config.yaml
n_layer: 9
d_model: 128
n_head: 3
n_kv_head: 3
head_dim: 64
d_mlp: 512
vocab_size: 512
activation: "squared_relu"
norm: "rmsnorm"
norm_place: "pre"
norm_eps: 1e-06
positions: "rope"
rope_base: 13100.0
rope_fraction: 1.0
qk_norm: false
attn_scale: 0.125
bias: "none"
tie_embeddings: false
parallel_block: false
init: "normal"
init_std_qkv: 0.0355
init_std_o: 0.00684
init_std_up: 0.0355
init_std_down: 0.00419
optimizer: "adamw"
lr: 0.00215
beta1: 0.9
beta2: 0.99
weight_decay: 0.081
lr_head: 0.00843
grad_clip: 1.0
warmup_steps: 336
schedule: "wsd"
decay_fraction: 1.0
decay_shape: "linear"
final_lr_fraction: 0.1
batch_tokens: 16384
seq_len: 256
doc_mask: true
train_tokens: 147000000
steps: 8973
dataset: "wikipedia_en"
Each number is 200 + 40 x the weight over its row's rms, rounded and kept within 0 to 999. Layers, rows and columns count from 0. The size before them is the row's rms in percent of the matrix's.

# layer 2 attention query, 192x128, rms 0.105, rows 0-108, columns 0-63
152,227,199,176,247,124,216,276,226,227,203,246,234,218,238,187,159,181,208,224,186,189,174,193,98,154,241,172,253,139,220,145,193,185,282,176,134,139,174,130,218,222,176,214,256,198,159,202,179,280,194,225,258,204,236,235,193,243,213,247,162,248,218,205,157
096,202,162,250,183,254,173,153,159,192,241,191,144,218,176,318,228,200,237,196,207,237,228,189,246,218,189,241,153,241,204,264,175,149,235,217,248,196,286,269,212,205,239,195,135,196,223,175,161,142,193,189,167,146,209,152,198,198,224,178,174,201,134,274,164
106,263,255,188,208,142,248,237,251,203,237,208,246,216,238,201,161,226,124,229,250,189,186,179,124,193,253,195,220,103,195,162,193,180,223,163,123,173,168,133,242,167,137,203,246,156,163,171,204,224,189,190,245,175,217,262,201,283,170,199,160,248,190,176,172
091,201,189,267,190,181,255,190,288,217,208,204,127,251,183,296,215,173,193,208,261,203,259,166,211,348,172,244,138,178,177,187,193,202,189,184,249,205,268,205,225,210,233,184,201,174,188,212,218,172,194,206,146,179,205,224,257,224,205,136,208,171,170,168,140
098,224,218,235,239,145,244,174,255,201,193,175,222,176,243,209,153,264,111,203,245,172,195,197,212,167,220,178,256,136,187,159,204,172,153,231,223,143,168,119,266,122,177,111,189,149,164,171,174,223,191,187,226,221,262,238,193,196,199,207,218,259,270,117,218
094,209,167,177,248,194,307,171,218,270,191,160,191,215,236,219,142,236,173,171,216,171,194,154,228,200,202,163,196,164,181,165,243,238,187,192,205,196,174,159,235,120,202,194,238,193,133,218,236,189,192,135,247,188,205,172,226,165,215,205,224,181,212,125,190
104,144,160,265,197,247,127,203,145,175,209,191,206,198,152,160,284,186,173,150,158,226,154,190,235,227,131,247,103,237,247,232,163,219,194,205,251,197,240,261,166,217,227,174,176,203,188,203,184,236,258,184,174,220,142,187,218,199,251,158,223,174,178,235,202
090,171,227,167,204,225,210,268,177,222,187,234,233,148,196,176,162,185,242,213,163,204,90,240,189,174,295,198,212,160,158,151,207,152,192,184,131,193,215,164,191,209,264,134,212,206,216,216,119,207,214,217,216,247,169,231,148,197,247,243,105,227,214,160,240
095,180,87,214,177,225,147,214,142,215,209,212,240,173,179,188,248,197,226,172,162,217,162,195,276,216,100,205,173,245,266,267,165,151,139,233,229,207,198,190,152,187,190,239,192,204,206,226,187,136,241,175,192,161,176,181,216,154,207,204,243,180,198,226,185
097,274,224,184,207,201,287,167,288,217,159,185,181,233,220,276,140,221,205,212,190,201,168,131,162,248,229,193,231,180,174,144,262,201,217,263,146,124,128,163,217,189,148,150,227,194,231,253,259,203,186,171,121,190,227,160,176,187,169,225,140,192,200,180,221
102,205,235,198,189,164,244,167,218,234,193,169,188,238,192,260,189,168,215,254,189,295,160,153,163,238,262,155,250,149,189,197,229,220,197,226,143,115,92,187,200,243,196,145,207,152,218,187,146,220,156,218,164,223,213,212,211,193,218,249,158,219,278,216,155
088,144,216,155,219,132,173,303,197,179,188,212,204,126,216,196,244,190,145,232,188,232,165,202,170,161,217,203,200,186,233,223,170,160,251,155,147,190,271,161,178,187,231,156,258,246,206,244,216,258,270,165,179,210,246,198,180,252,223,180,141,222,176,173,257
096,108,165,153,202,249,176,238,240,138,233,258,186,162,181,228,171,177,124,147,157,222,110,147,211,236,198,279,157,206,243,173,222,213,174,243,165,185,183,262,181,161,278,196,200,229,165,212,226,228,267,210,140,172,199,163,218,203,293,222,218,210,201,94,211
097,219,247,241,212,136,216,177,211,173,178,118,234,250,207,196,234,207,197,246,253,227,220,124,116,226,240,227,193,201,172,156,234,232,258,164,179,110,166,143,227,245,253,191,170,171,192,162,187,274,116,194,202,194,210,244,193,274,162,209,134,170,182,218,168
091,178,159,264,146,199,133,244,132,224,186,194,233,193,188,260,191,162,214,157,234,135,241,140,137,225,220,194,188,209,207,281,206,218,215,157,266,247,230,205,176,140,263,238,92,142,198,176,183,198,180,261,263,158,223,208,275,214,232,193,229,215,169,236,158
084,206,179,212,155,151,131,253,178,237,212,198,227,207,186,261,221,227,209,219,182,219,137,177,204,205,255,273,196,218,194,253,134,224,223,139,202,241,298,215,170,202,308,211,182,117,249,153,173,254,143,229,216,221,179,225,215,153,291,215,152,220,117,162,166
081,276,188,199,229,199,276,111,165,199,158,146,225,248,167,189,253,211,171,224,152,183,263,193,197,172,223,178,143,155,230,200,173,183,165,232,151,203,211,193,165,209,153,246,314,158,250,254,234,160,213,121,162,190,234,217,223,196,146,206,115,181,164,171,258
092,263,139,191,209,179,205,170,138,123,218,146,204,217,136,304,215,206,204,196,155,244,226,152,222,165,181,184,192,146,193,186,147,163,169,229,183,183,135,144,238,171,203,216,231,118,209,238,151,200,162,168,203,224,188,236,240,202,132,232,185,199,225,203,240
093,220,232,277,149,264,183,188,238,206,214,213,198,129,309,202,195,243,151,156,248,253,195,163,219,190,209,147,182,275,180,237,178,280,201,190,219,187,205,183,152,206,151,169,196,218,184,201,233,235,143,232,251,239,207,211,209,259,186,143,173,229,180,163,188
088,133,214,280,196,229,169,198,204,287,208,159,155,162,150,225,231,216,133,216,134,317,154,196,216,169,228,218,218,186,202,235,225,194,232,173,184,220,213,194,204,248,183,197,206,186,158,206,228,141,125,227,206,238,188,225,191,149,204,229,144,174,197,209,226
093,215,144,197,180,170,202,234,171,157,259,179,248,179,237,163,272,202,202,240,216,103,191,244,210,114,173,79,201,204,174,273,188,203,176,155,210,171,157,264,240,240,301,192,218,151,161,167,115,258,109,214,186,209,159,259,176,187,161,252,224,237,231,182,231
078,192,191,234,236,151,182,242,180,217,209,161,196,166,224,260,197,315,246,209,226,264,223,191,210,168,239,226,218,265,221,194,203,197,233,162,234,193,217,252,166,241,268,179,182,280,222,211,143,150,178,180,237,209,207,160,161,269,261,120,191,242,202,266,245
090,269,250,286,119,300,199,216,222,116,251,210,252,230,188,217,194,230,187,234,244,185,143,199,209,193,83,194,243,220,128,146,141,156,175,211,197,225,146,222,245,152,192,157,182,149,203,210,204,170,230,243,168,198,216,207,151,183,126,205,275,223,238,156,200
101,159,247,118,228,255,198,216,166,201,208,259,199,190,253,208,183,282,262,210,234,225,185,226,241,212,213,196,202,211,200,207,180,239,243,248,179,181,96,201,209,207,216,185,325,188,190,185,240,164,282,204,209,177,212,182,102,217,248,163,165,180,157,151,216
080,194,196,223,225,194,213,230,129,258,182,210,209,228,212,210,225,219,196,144,120,220,176,231,193,225,201,195,185,149,222,86,195,233,195,178,196,172,225,225,133,254,235,249,209,184,233,238,228,234,188,196,165,252,184,220,276,279,252,213,153,157,171,144,227
090,180,218,272,180,200,218,186,155,220,249,190,177,217,99,174,220,237,196,258,210,261,183,213,233,262,220,196,160,216,173,244,196,241,132,255,200,226,170,252,153,238,216,189,223,125,209,124,204,140,143,141,236,186,180,215,236,114,195,136,140,199,193,236,243
098,220,218,224,169,264,212,195,139,162,186,136,156,144,114,174,214,172,167,262,137,181,218,229,248,189,197,191,226,193,220,180,194,133,144,180,172,227,204,233,198,150,186,191,230,127,181,275,207,166,162,215,177,143,135,247,233,141,90,211,235,191,256,199,200
091,221,165,258,188,157,251,124,147,200,225,135,153,254,119,161,270,259,203,214,206,225,184,202,225,162,193,236,136,211,143,214,155,201,189,249,190,144,209,210,151,233,221,239,211,143,246,169,206,202,120,133,183,207,132,228,207,169,127,193,187,164,171,221,182
085,106,264,234,165,211,169,266,144,255,237,195,173,151,203,123,253,192,138,266,129,255,170,187,199,246,250,198,170,170,226,214,212,216,211,127,190,232,230,283,138,269,251,290,241,160,223,193,173,193,165,244,182,221,197,253,202,166,201,249,169,174,171,244,262
089,306,214,201,226,174,251,167,228,137,237,224,171,241,203,183,171,170,284,190,253,168,288,222,217,221,56,298,141,251,202,168,235,181,189,239,196,168,214,148,222,157,212,166,206,272,238,183,168,200,191,165,219,207,196,246,173,251,145,181,189,219,142,226,281
098,133,186,179,202,178,224,208,225,131,147,128,106,193,239,140,171,178,211,197,133,147,225,173,281,246,190,202,167,176,239,203,191,176,147,194,192,201,230,210,131,157,124,169,222,225,222,195,220,279,243,245,220,124,159,184,134,189,169,197,263,219,251,237,219
087,275,192,187,173,160,242,182,171,151,190,144,162,197,143,214,196,182,230,216,194,178,263,227,219,192,209,194,190,221,236,177,253,195,205,272,209,168,169,168,131,219,220,246,230,189,254,237,223,222,153,154,226,141,147,242,238,156,178,213,211,180,202,236,200
074,204,177,137,190,180,257,289,248,232,165,162,192,156,193,115,166,209,253,239,193,199,145,210,115,232,255,134,247,197,171,155,244,178,161,181,142,241,179,132,179,200,198,221,224,163,195,212,233,240,230,224,204,235,253,180,188,185,172,205,199,226,247,195,208
104,214,216,170,245,148,194,197,226,233,157,225,215,250,210,210,161,208,226,190,127,213,183,186,125,146,285,158,203,164,192,173,200,201,239,193,125,188,184,163,254,218,203,210,256,201,142,168,225,257,185,190,206,246,197,242,181,223,259,244,138,192,220,211,241
098,237,253,168,209,153,147,220,221,174,249,251,285,169,218,210,153,194,176,184,231,222,206,183,140,95,207,169,237,173,257,174,146,191,161,182,157,227,185,163,181,240,146,237,229,165,181,211,165,271,164,211,289,171,258,257,204,213,218,179,243,249,210,248,156
099,268,195,167,224,158,201,269,188,213,253,229,199,233,199,210,161,223,236,239,180,206,169,214,116,149,264,130,228,194,176,158,174,155,292,174,113,160,175,159,206,208,243,228,231,199,197,176,193,226,165,188,180,207,239,214,171,244,159,231,115,277,182,225,156
109,158,192,159,212,136,196,232,201,161,227,219,182,171,174,205,177,231,202,216,210,195,188,136,167,164,196,237,179,171,304,237,156,123,201,169,169,189,256,202,224,202,209,248,256,177,113,216,183,284,204,177,260,123,242,215,240,259,227,130,153,210,209,243,210
094,246,219,165,188,281,219,195,198,203,218,224,178,166,168,221,193,242,189,192,171,110,264,261,246,250,155,243,222,218,279,224,187,205,160,169,265,234,277,246,229,161,130,214,115,159,225,182,263,152,250,185,227,195,260,188,223,155,264,103,242,194,183,202,230
086,183,206,230,207,174,289,201,234,252,207,113,168,281,152,252,207,217,234,209,251,232,196,174,120,233,258,147,221,205,126,192,262,225,217,234,160,128,164,179,240,263,248,186,263,211,180,179,178,211,197,177,220,288,193,146,156,245,157,200,124,174,241,188,168
083,209,224,196,175,225,185,172,159,143,249,223,226,116,304,143,178,164,170,161,223,255,148,224,255,136,115,194,125,217,208,181,188,198,184,184,203,216,192,181,150,145,151,184,199,207,187,205,195,169,181,196,221,183,143,197,183,111,271,159,222,199,155,173,261
088,221,209,261,192,279,240,155,207,232,227,135,155,199,192,271,207,204,122,246,237,199,242,89,126,256,176,188,199,232,204,201,249,263,182,239,243,194,165,178,226,161,122,223,171,169,163,202,264,192,224,180,254,170,205,183,211,207,138,169,289,194,175,185,168
088,104,226,229,237,160,211,172,287,209,185,269,180,207,196,165,256,191,164,120,146,133,188,233,202,254,202,230,174,164,185,105,284,202,217,182,165,197,206,271,231,211,233,229,183,245,165,177,279,244,247,224,207,189,175,181,241,216,270,180,229,238,163,148,221
075,219,272,156,181,159,183,250,139,239,260,194,243,226,244,139,301,171,201,177,175,158,268,241,189,236,174,214,214,162,186,192,154,209,227,92,217,207,219,218,181,216,244,243,190,84,165,220,146,226,120,267,210,207,227,264,221,214,132,167,206,217,208,208,214
108,144,170,194,199,157,170,268,242,263,200,216,262,180,169,199,190,197,242,151,168,209,114,222,217,144,242,231,204,212,275,201,122,172,178,152,123,165,285,170,159,235,180,256,280,206,166,222,174,208,273,179,211,212,185,142,234,209,296,176,152,204,170,159,239
091,209,217,260,231,186,186,175,279,250,150,182,241,245,94,240,217,238,181,218,151,248,165,222,178,259,210,209,233,182,158,189,164,189,195,198,151,130,204,154,190,227,299,212,184,171,232,231,140,243,232,210,254,240,205,255,185,175,200,187,197,223,264,254,150
091,175,189,119,228,161,216,246,199,203,222,272,197,219,242,189,203,235,222,138,192,154,190,217,185,170,213,219,201,207,239,163,189,189,303,175,154,194,224,262,213,219,205,237,240,221,195,172,255,197,268,107,166,208,215,166,225,243,248,171,149,190,74,127,247
125,171,163,313,192,261,133,204,209,174,221,163,248,187,111,168,279,152,130,177,150,173,211,211,260,239,128,170,162,234,208,270,231,173,114,188,241,198,196,279,179,177,222,217,192,203,237,184,166,153,213,248,216,204,153,150,225,162,206,185,255,172,222,272,189
134,244,243,219,196,169,189,208,237,219,209,183,222,212,208,247,188,245,220,242,249,306,134,142,148,185,265,221,173,189,192,202,117,193,254,151,147,150,210,153,196,278,199,190,216,138,212,188,166,229,158,235,169,163,204,215,216,236,200,181,86,226,240,238,158
096,196,208,132,163,222,175,226,190,185,208,208,211,263,207,249,32,221,231,185,215,123,292,173,227,265,212,193,228,222,155,243,194,251,159,165,203,272,231,140,187,113,249,243,226,142,136,182,268,149,182,223,219,175,164,217,163,204,209,221,252,208,196,235,148
095,129,183,249,230,246,182,202,219,215,228,132,242,238,170,250,131,135,143,253,129,160,205,119,219,251,199,174,153,191,187,290,214,180,138,238,216,212,175,273,262,167,239,258,209,203,205,200,206,174,183,252,192,216,197,204,159,176,197,148,218,159,248,198,254
081,112,196,192,210,166,143,239,207,202,206,142,158,153,179,253,200,103,197,231,184,189,288,263,162,183,234,200,276,171,237,183,257,158,228,191,278,163,209,178,177,229,201,156,178,239,232,233,169,204,227,192,224,229,227,163,244,283,219,265,246,224,253,290,160
101,182,170,190,171,174,215,142,109,231,223,181,169,220,200,195,193,246,212,148,199,233,219,233,263,164,175,139,134,150,152,170,211,175,187,235,194,165,196,111,164,207,214,191,258,175,215,237,176,194,154,105,207,243,181,254,211,197,215,215,204,171,214,198,215
086,140,245,151,213,243,152,243,220,119,160,232,180,163,195,228,181,142,166,216,191,179,169,150,178,270,264,224,225,203,166,187,125,200,210,193,184,238,211,309,219,152,221,245,201,180,166,213,182,198,223,252,230,213,167,181,179,202,169,158,232,216,264,176,227
073,190,171,179,225,164,214,175,251,116,170,217,175,186,228,168,188,183,164,212,228,139,229,209,229,165,192,183,224,212,191,268,272,88,230,181,226,241,171,203,222,178,173,131,169,281,171,167,212,269,158,223,224,141,170,227,157,174,180,248,255,221,200,182,223
087,167,209,160,200,210,171,248,224,224,209,254,308,188,314,172,178,223,212,182,260,234,140,199,165,158,210,231,244,204,216,182,192,251,257,179,178,204,173,230,178,226,238,146,190,214,140,225,172,207,272,267,228,252,212,188,174,276,279,205,171,235,179,162,163
082,219,149,176,247,189,269,95,190,179,122,174,132,168,193,191,218,185,207,175,107,231,203,194,246,175,214,207,166,248,218,193,199,163,234,271,153,195,181,139,255,160,158,139,192,225,165,239,222,200,242,173,165,238,173,148,188,164,208,230,221,226,229,140,230
088,229,201,198,207,284,146,262,192,184,236,180,185,150,170,259,148,170,225,201,189,147,131,166,190,183,160,175,285,198,207,203,198,173,160,187,218,215,196,304,268,157,191,146,147,157,225,234,88,129,207,167,161,180,178,195,200,217,155,237,261,175,288,186,193
091,144,150,159,236,225,195,182,269,208,178,204,181,185,198,308,144,199,159,206,276,225,160,190,205,247,257,285,178,171,215,182,187,200,197,227,223,193,220,143,216,154,146,152,244,226,163,146,226,208,287,197,234,149,217,201,209,204,208,159,184,203,231,202,152
091,209,251,109,174,211,169,215,265,185,198,265,275,196,180,208,173,112,112,159,206,142,169,188,162,250,228,129,265,130,197,227,193,211,155,193,206,256,142,189,190,176,206,204,167,187,177,261,178,178,248,265,222,172,242,169,152,185,257,213,260,237,250,120,214
099,131,234,243,242,178,169,222,257,305,265,218,202,182,187,135,158,135,226,254,239,138,247,222,175,128,205,169,223,162,220,244,243,163,252,172,222,223,194,207,227,225,171,138,223,244,191,191,176,207,219,263,176,207,157,137,178,247,273,281,248,212,273,147,168
090,146,244,211,198,159,189,213,205,231,259,221,111,263,210,139,236,173,181,191,214,188,185,205,141,206,206,223,112,178,167,192,187,197,199,68,135,168,210,211,188,194,223,200,316,181,151,211,255,238,199,203,184,213,177,219,155,224,191,145,149,226,184,182,233
094,210,168,152,209,256,194,201,233,262,232,222,267,149,222,209,190,218,153,167,241,174,135,159,229,171,214,220,248,196,150,211,198,249,173,208,216,224,135,242,253,235,203,173,218,223,96,220,119,126,99,240,170,147,141,167,130,196,216,198,220,204,245,171,183
084,170,205,194,254,150,211,220,278,251,202,300,166,174,156,173,207,142,198,197,207,146,142,211,200,216,240,234,237,162,274,224,222,158,196,225,139,177,180,200,274,197,174,200,181,208,152,143,248,259,215,265,127,192,183,181,181,207,197,219,249,247,261,88,259
093,151,247,156,197,174,155,262,217,143,229,243,131,181,267,241,161,174,225,148,198,216,154,156,169,224,195,180,199,193,233,255,163,235,173,160,195,277,197,221,154,172,124,179,256,135,224,265,194,155,227,155,252,132,221,182,177,207,249,170,217,170,286,170,229
099,174,223,140,176,192,194,158,140,200,290,162,223,171,245,191,256,158,162,121,194,168,211,194,204,197,227,247,177,216,119,264,166,198,224,198,255,256,264,189,165,235,172,110,178,204,260,206,233,182,166,235,161,246,128,233,242,247,217,305,177,154,192,244,211
106,174,263,182,146,227,213,201,209,220,228,129,192,180,221,135,256,191,181,236,222,188,206,238,257,178,229,212,181,189,158,215,183,218,216,150,189,215,145,197,231,238,171,163,171,204,217,190,267,174,172,214,178,319,190,216,153,164,243,230,157,181,183,206,204
111,204,204,195,213,185,164,250,136,184,217,203,216,208,247,231,180,143,234,129,154,105,207,254,224,134,203,228,184,228,213,198,194,249,167,196,238,209,181,188,214,204,177,116,165,205,208,243,184,211,290,300,187,214,118,232,273,214,243,251,226,135,239,197,253
101,245,178,199,245,159,183,183,218,210,241,206,236,236,214,177,164,184,160,212,232,209,216,136,132,213,147,209,196,167,222,243,258,176,212,226,211,190,224,233,166,189,248,258,222,189,180,245,165,213,165,153,300,120,231,222,238,215,128,146,227,246,206,215,201
091,279,219,185,273,152,272,123,200,222,177,187,190,280,241,262,197,190,137,158,248,220,185,192,150,229,153,207,184,199,191,231,276,168,166,221,217,160,217,240,158,259,200,171,234,146,215,230,205,210,192,202,173,194,180,229,308,285,150,249,180,243,205,173,262
085,195,150,212,193,242,243,201,123,224,220,173,197,193,228,272,181,194,166,205,163,268,234,185,168,245,187,153,170,163,135,188,231,213,180,259,170,195,190,199,187,204,222,177,230,169,171,222,157,158,241,178,193,198,188,212,281,255,231,165,211,176,221,235,240
096,246,137,236,237,187,230,193,141,273,223,247,235,268,227,227,178,150,179,143,164,220,231,210,218,206,165,192,216,181,218,207,272,200,181,234,192,193,160,221,180,218,202,206,187,217,197,231,173,208,243,213,231,155,196,228,284,194,173,230,208,189,214,134,273
096,146,210,201,230,288,148,319,234,181,143,257,214,166,158,139,251,198,295,187,202,124,267,202,207,155,284,227,157,200,181,226,157,172,203,182,216,236,195,106,197,114,185,200,240,253,145,203,196,193,218,192,255,211,125,180,190,178,223,191,271,232,165,206,162
089,146,191,161,243,205,220,143,107,231,167,152,234,178,149,213,229,149,232,247,221,222,147,135,180,176,214,239,227,161,206,159,276,214,175,226,177,153,166,272,218,222,252,173,219,156,195,185,205,182,253,255,241,130,149,197,252,171,164,192,257,158,243,199,146
082,240,140,259,191,163,278,133,185,241,185,188,203,226,212,264,198,162,163,181,220,225,190,180,186,209,196,229,245,158,211,232,233,194,215,248,161,206,127,284,198,307,185,191,235,183,181,216,202,213,183,225,208,181,186,182,241,154,185,185,155,190,152,170,225
105,135,251,140,203,211,240,118,208,242,142,166,154,184,202,259,149,204,159,210,198,300,170,170,234,239,239,266,136,192,203,221,175,213,189,226,167,230,201,167,228,239,177,210,264,192,185,203,170,169,133,199,160,227,280,212,143,182,240,208,147,176,177,187,171
093,229,185,170,219,219,193,178,201,207,279,204,165,238,248,226,228,175,142,210,196,282,116,283,211,237,118,162,177,171,157,168,222,163,176,182,171,198,219,210,189,255,161,190,226,178,220,201,153,186,242,137,86,144,204,176,245,265,132,160,173,275,232,204,207
079,197,173,252,246,192,262,138,184,247,231,194,151,220,161,289,189,190,170,199,197,257,187,179,245,287,144,219,198,196,157,237,193,237,146,267,194,185,234,174,215,209,167,149,186,218,215,124,200,162,171,127,188,169,221,172,223,192,202,154,155,174,192,171,208
087,216,167,218,145,211,145,201,221,219,199,156,217,208,191,177,237,232,193,234,194,165,173,194,286,185,243,145,218,217,230,115,131,218,220,166,234,169,204,172,189,254,211,144,151,147,220,96,148,247,266,113,223,170,206,158,153,186,228,135,164,262,195,196,163
071,203,111,268,197,171,183,252,163,208,192,177,157,171,162,184,166,211,242,240,183,143,154,100,190,173,209,256,203,251,274,323,214,225,213,135,133,200,242,178,210,234,177,186,246,155,147,225,187,194,135,247,157,180,178,131,227,234,198,251,149,209,205,164,189
120,190,263,187,237,219,240,124,230,166,217,175,200,173,206,226,206,234,248,238,219,329,160,166,235,206,240,233,148,200,158,189,176,198,248,235,123,221,185,200,243,239,270,193,243,187,187,157,228,176,147,132,153,219,220,216,168,192,213,193,162,167,145,208,156
098,189,285,156,209,155,162,196,210,237,173,189,202,211,245,275,194,81,208,157,182,199,158,202,216,214,261,216,168,162,200,224,217,180,193,180,201,170,116,258,172,329,231,216,188,218,183,226,194,226,159,237,196,220,109,279,246,214,229,257,208,181,249,263,184
093,171,142,228,143,299,195,196,247,101,183,212,163,148,214,171,169,246,209,187,259,240,251,207,142,172,171,193,236,211,185,180,187,165,200,196,252,245,239,163,173,101,199,180,211,233,222,219,242,135,180,232,215,245,245,78,145,186,199,135,279,184,171,261,161
095,141,149,254,183,160,184,278,184,274,134,228,199,163,155,168,222,231,218,221,209,237,164,206,183,167,240,271,153,206,212,226,181,230,284,170,174,220,250,179,236,168,221,263,192,184,215,170,225,191,224,189,176,142,238,212,199,198,232,189,144,213,173,233,86
085,213,176,206,125,199,214,209,170,225,241,215,194,222,131,218,174,229,264,207,226,207,193,200,228,169,226,258,187,267,183,226,118,196,238,189,156,167,214,215,207,176,220,266,198,286,213,118,224,169,248,226,193,164,208,202,148,133,193,165,197,219,161,195,59
090,261,192,236,197,190,162,272,172,138,186,178,224,183,170,156,188,228,210,98,136,201,143,129,234,257,233,209,178,230,234,256,149,148,215,175,171,248,208,200,249,212,146,273,250,240,151,246,211,187,219,217,191,202,163,227,206,165,237,220,159,254,152,148,199
086,229,276,178,275,170,222,149,159,195,245,86,231,250,164,199,188,208,205,156,199,264,205,96,266,247,179,216,126,217,177,249,205,180,200,292,152,203,153,189,245,219,217,268,178,197,170,164,157,207,218,83,206,182,141,322,187,193,151,202,178,162,165,207,230
086,197,106,222,155,196,115,276,190,184,208,233,185,143,121,96,194,245,237,205,258,171,224,181,187,222,201,260,239,293,214,202,180,153,196,169,195,206,212,176,200,138,186,210,218,161,171,203,170,174,238,288,230,132,194,172,194,192,174,154,213,225,199,189,176
089,143,301,228,215,212,166,200,184,230,200,203,226,166,132,214,195,169,165,264,176,162,253,188,269,175,238,145,272,206,234,185,217,225,218,119,249,183,199,123,265,196,192,181,184,167,179,122,200,244,202,248,243,135,249,169,208,228,184,166,251,156,222,152,244
089,179,285,199,200,249,147,213,220,211,195,186,210,147,186,202,187,93,188,166,229,195,258,199,143,245,214,206,167,296,216,193,186,203,193,198,200,189,217,273,258,168,188,159,147,181,249,186,185,218,278,200,182,190,221,211,232,216,201,276,218,156,226,261,140
092,244,202,189,228,106,204,240,212,167,153,270,211,216,187,237,188,227,224,167,262,196,198,164,204,138,174,180,159,127,220,252,173,160,232,198,160,208,250,132,238,189,276,211,212,173,169,230,188,215,201,181,197,145,240,163,223,225,185,123,189,226,138,134,239
100,213,218,121,252,169,170,270,184,130,154,182,214,153,197,184,202,247,166,132,221,287,189,160,219,215,127,226,177,258,188,159,129,193,205,287,214,238,243,235,249,172,152,201,193,207,135,239,176,136,223,192,161,180,165,212,185,138,152,246,223,210,195,162,218
087,241,150,230,188,242,157,190,238,180,278,201,159,116,204,177,183,225,157,158,204,162,233,124,194,197,140,147,207,238,242,206,212,132,158,251,224,205,191,186,157,82,167,148,182,194,219,249,183,186,237,235,178,186,242,165,202,177,171,186,176,157,186,139,203
092,212,290,252,141,146,142,272,218,266,162,209,229,185,167,148,195,226,210,265,158,204,138,150,204,184,266,188,201,202,237,159,174,222,242,147,161,135,227,196,210,239,164,239,231,186,291,171,273,203,212,241,186,204,186,248,241,213,226,219,144,224,191,165,198
090,236,179,191,274,271,283,182,189,194,224,206,230,287,197,179,157,231,292,182,172,224,215,186,216,257,274,283,137,198,197,265,236,201,188,268,165,214,186,265,166,197,155,241,297,262,149,205,211,208,145,163,219,256,204,214,141,216,237,287,165,147,166,278,241
087,173,203,174,192,215,200,190,194,123,154,196,181,151,260,204,231,234,199,91,209,165,224,130,185,312,243,250,151,241,181,182,148,219,156,205,167,219,198,255,236,220,267,160,253,177,231,195,165,242,243,278,193,254,119,158,272,147,193,236,244,173,232,249,180
086,236,213,239,143,182,150,258,272,154,137,238,207,113,185,176,183,221,168,167,199,121,190,165,239,236,176,123,227,238,204,209,129,176,232,183,263,184,194,159,227,192,214,159,211,153,246,214,167,230,150,221,235,190,225,194,244,146,144,198,235,192,187,133,274
135,253,151,267,213,187,182,178,186,250,251,211,208,227,175,210,127,157,171,144,234,195,171,149,141,234,143,181,229,157,225,186,191,196,102,246,210,168,165,219,99,213,184,223,251,201,139,199,158,205,163,129,235,77,203,199,262,215,155,189,200,232,179,186,184
099,255,230,250,185,165,167,177,108,227,273,176,274,239,208,196,183,102,163,124,183,133,197,188,199,128,198,179,222,148,235,208,230,251,155,204,232,181,189,198,167,263,165,175,209,206,244,180,210,163,230,214,195,197,136,248,285,213,160,237,183,183,205,155,193
108,242,186,204,254,131,255,114,156,244,286,209,181,243,242,278,123,158,151,170,252,246,212,145,161,248,169,202,179,208,200,237,259,178,171,234,179,173,258,208,194,204,197,234,257,194,160,226,161,253,143,154,222,118,213,205,233,225,135,201,137,217,203,206,232
094,99,209,188,189,257,183,261,237,205,140,237,212,112,173,95,234,233,257,236,184,180,217,159,195,200,276,171,216,186,160,197,164,192,248,190,193,211,203,183,274,153,238,218,159,231,174,173,214,207,250,227,205,242,209,161,116,160,261,184,265,201,165,194,196
095,241,107,253,234,136,236,200,209,265,178,214,225,242,208,159,201,162,274,236,204,181,202,183,175,156,155,186,218,128,290,195,255,171,216,200,194,138,183,211,146,192,242,235,240,240,178,265,138,218,231,190,256,121,205,201,313,220,204,130,207,228,200,207,199
114,206,245,181,236,179,315,65,227,264,167,195,156,229,193,199,172,236,192,211,239,276,211,148,196,272,212,218,211,222,185,250,220,163,217,236,169,178,248,235,247,251,201,215,294,222,161,182,198,182,133,143,185,176,230,158,166,234,191,180,123,227,150,178,188
089,109,177,180,237,286,202,199,232,180,194,210,226,175,225,155,198,229,199,200,194,214,314,195,161,186,235,211,214,189,165,179,219,172,231,195,209,194,223,108,223,124,239,174,191,241,147,207,173,200,227,157,244,203,222,163,142,175,272,192,240,185,165,203,175
097,172,260,150,173,295,203,244,201,175,217,222,133,164,181,212,198,217,208,194,195,169,238,293,196,231,178,243,198,261,219,206,137,221,176,218,205,221,199,274,256,180,157,103,128,192,229,220,218,177,250,235,200,217,116,149,127,177,218,174,180,255,274,208,132
108,244,155,205,296,125,274,77,191,190,165,265,200,204,152,221,143,160,192,192,147,235,217,202,196,230,165,180,194,141,202,200,269,186,187,274,142,159,177,221,154,223,213,220,239,211,209,195,210,230,221,263,160,170,194,189,314,211,165,182,235,197,229,208,260
088,178,190,156,206,277,200,260,233,187,216,243,219,190,219,200,195,172,208,160,157,167,244,269,160,141,199,206,206,195,194,185,200,184,239,172,237,217,220,204,292,133,204,185,192,224,217,217,228,159,275,199,229,184,204,190,198,195,245,135,263,229,198,168,193
086,184,175,183,279,192,268,139,219,154,175,304,194,290,221,238,146,147,191,131,149,189,192,246,162,192,223,195,158,81,146,235,209,158,215,187,182,178,204,279,186,222,159,171,254,177,194,214,215,265,293,226,124,194,207,209,195,207,254,208,210,240,162,137,257
089,152,204,216,206,225,153,199,235,190,215,295,188,177,201,254,194,210,222,155,211,222,257,132,209,231,213,239,141,249,195,137,206,191,163,281,221,234,154,202,182,141,185,195,201,224,204,141,207,166,217,200,230,196,265,220,159,167,261,233,287,190,181,251,223
101,209,267,266,190,196,250,151,224,186,163,217,183,183,220,178,185,263,176,244,182,276,153,196,203,248,248,238,241,161,149,195,124,161,234,216,176,183,224,129,267,227,198,192,232,213,185,157,223,150,168,213,145,190,203,165,135,213,202,193,134,168,147,132,214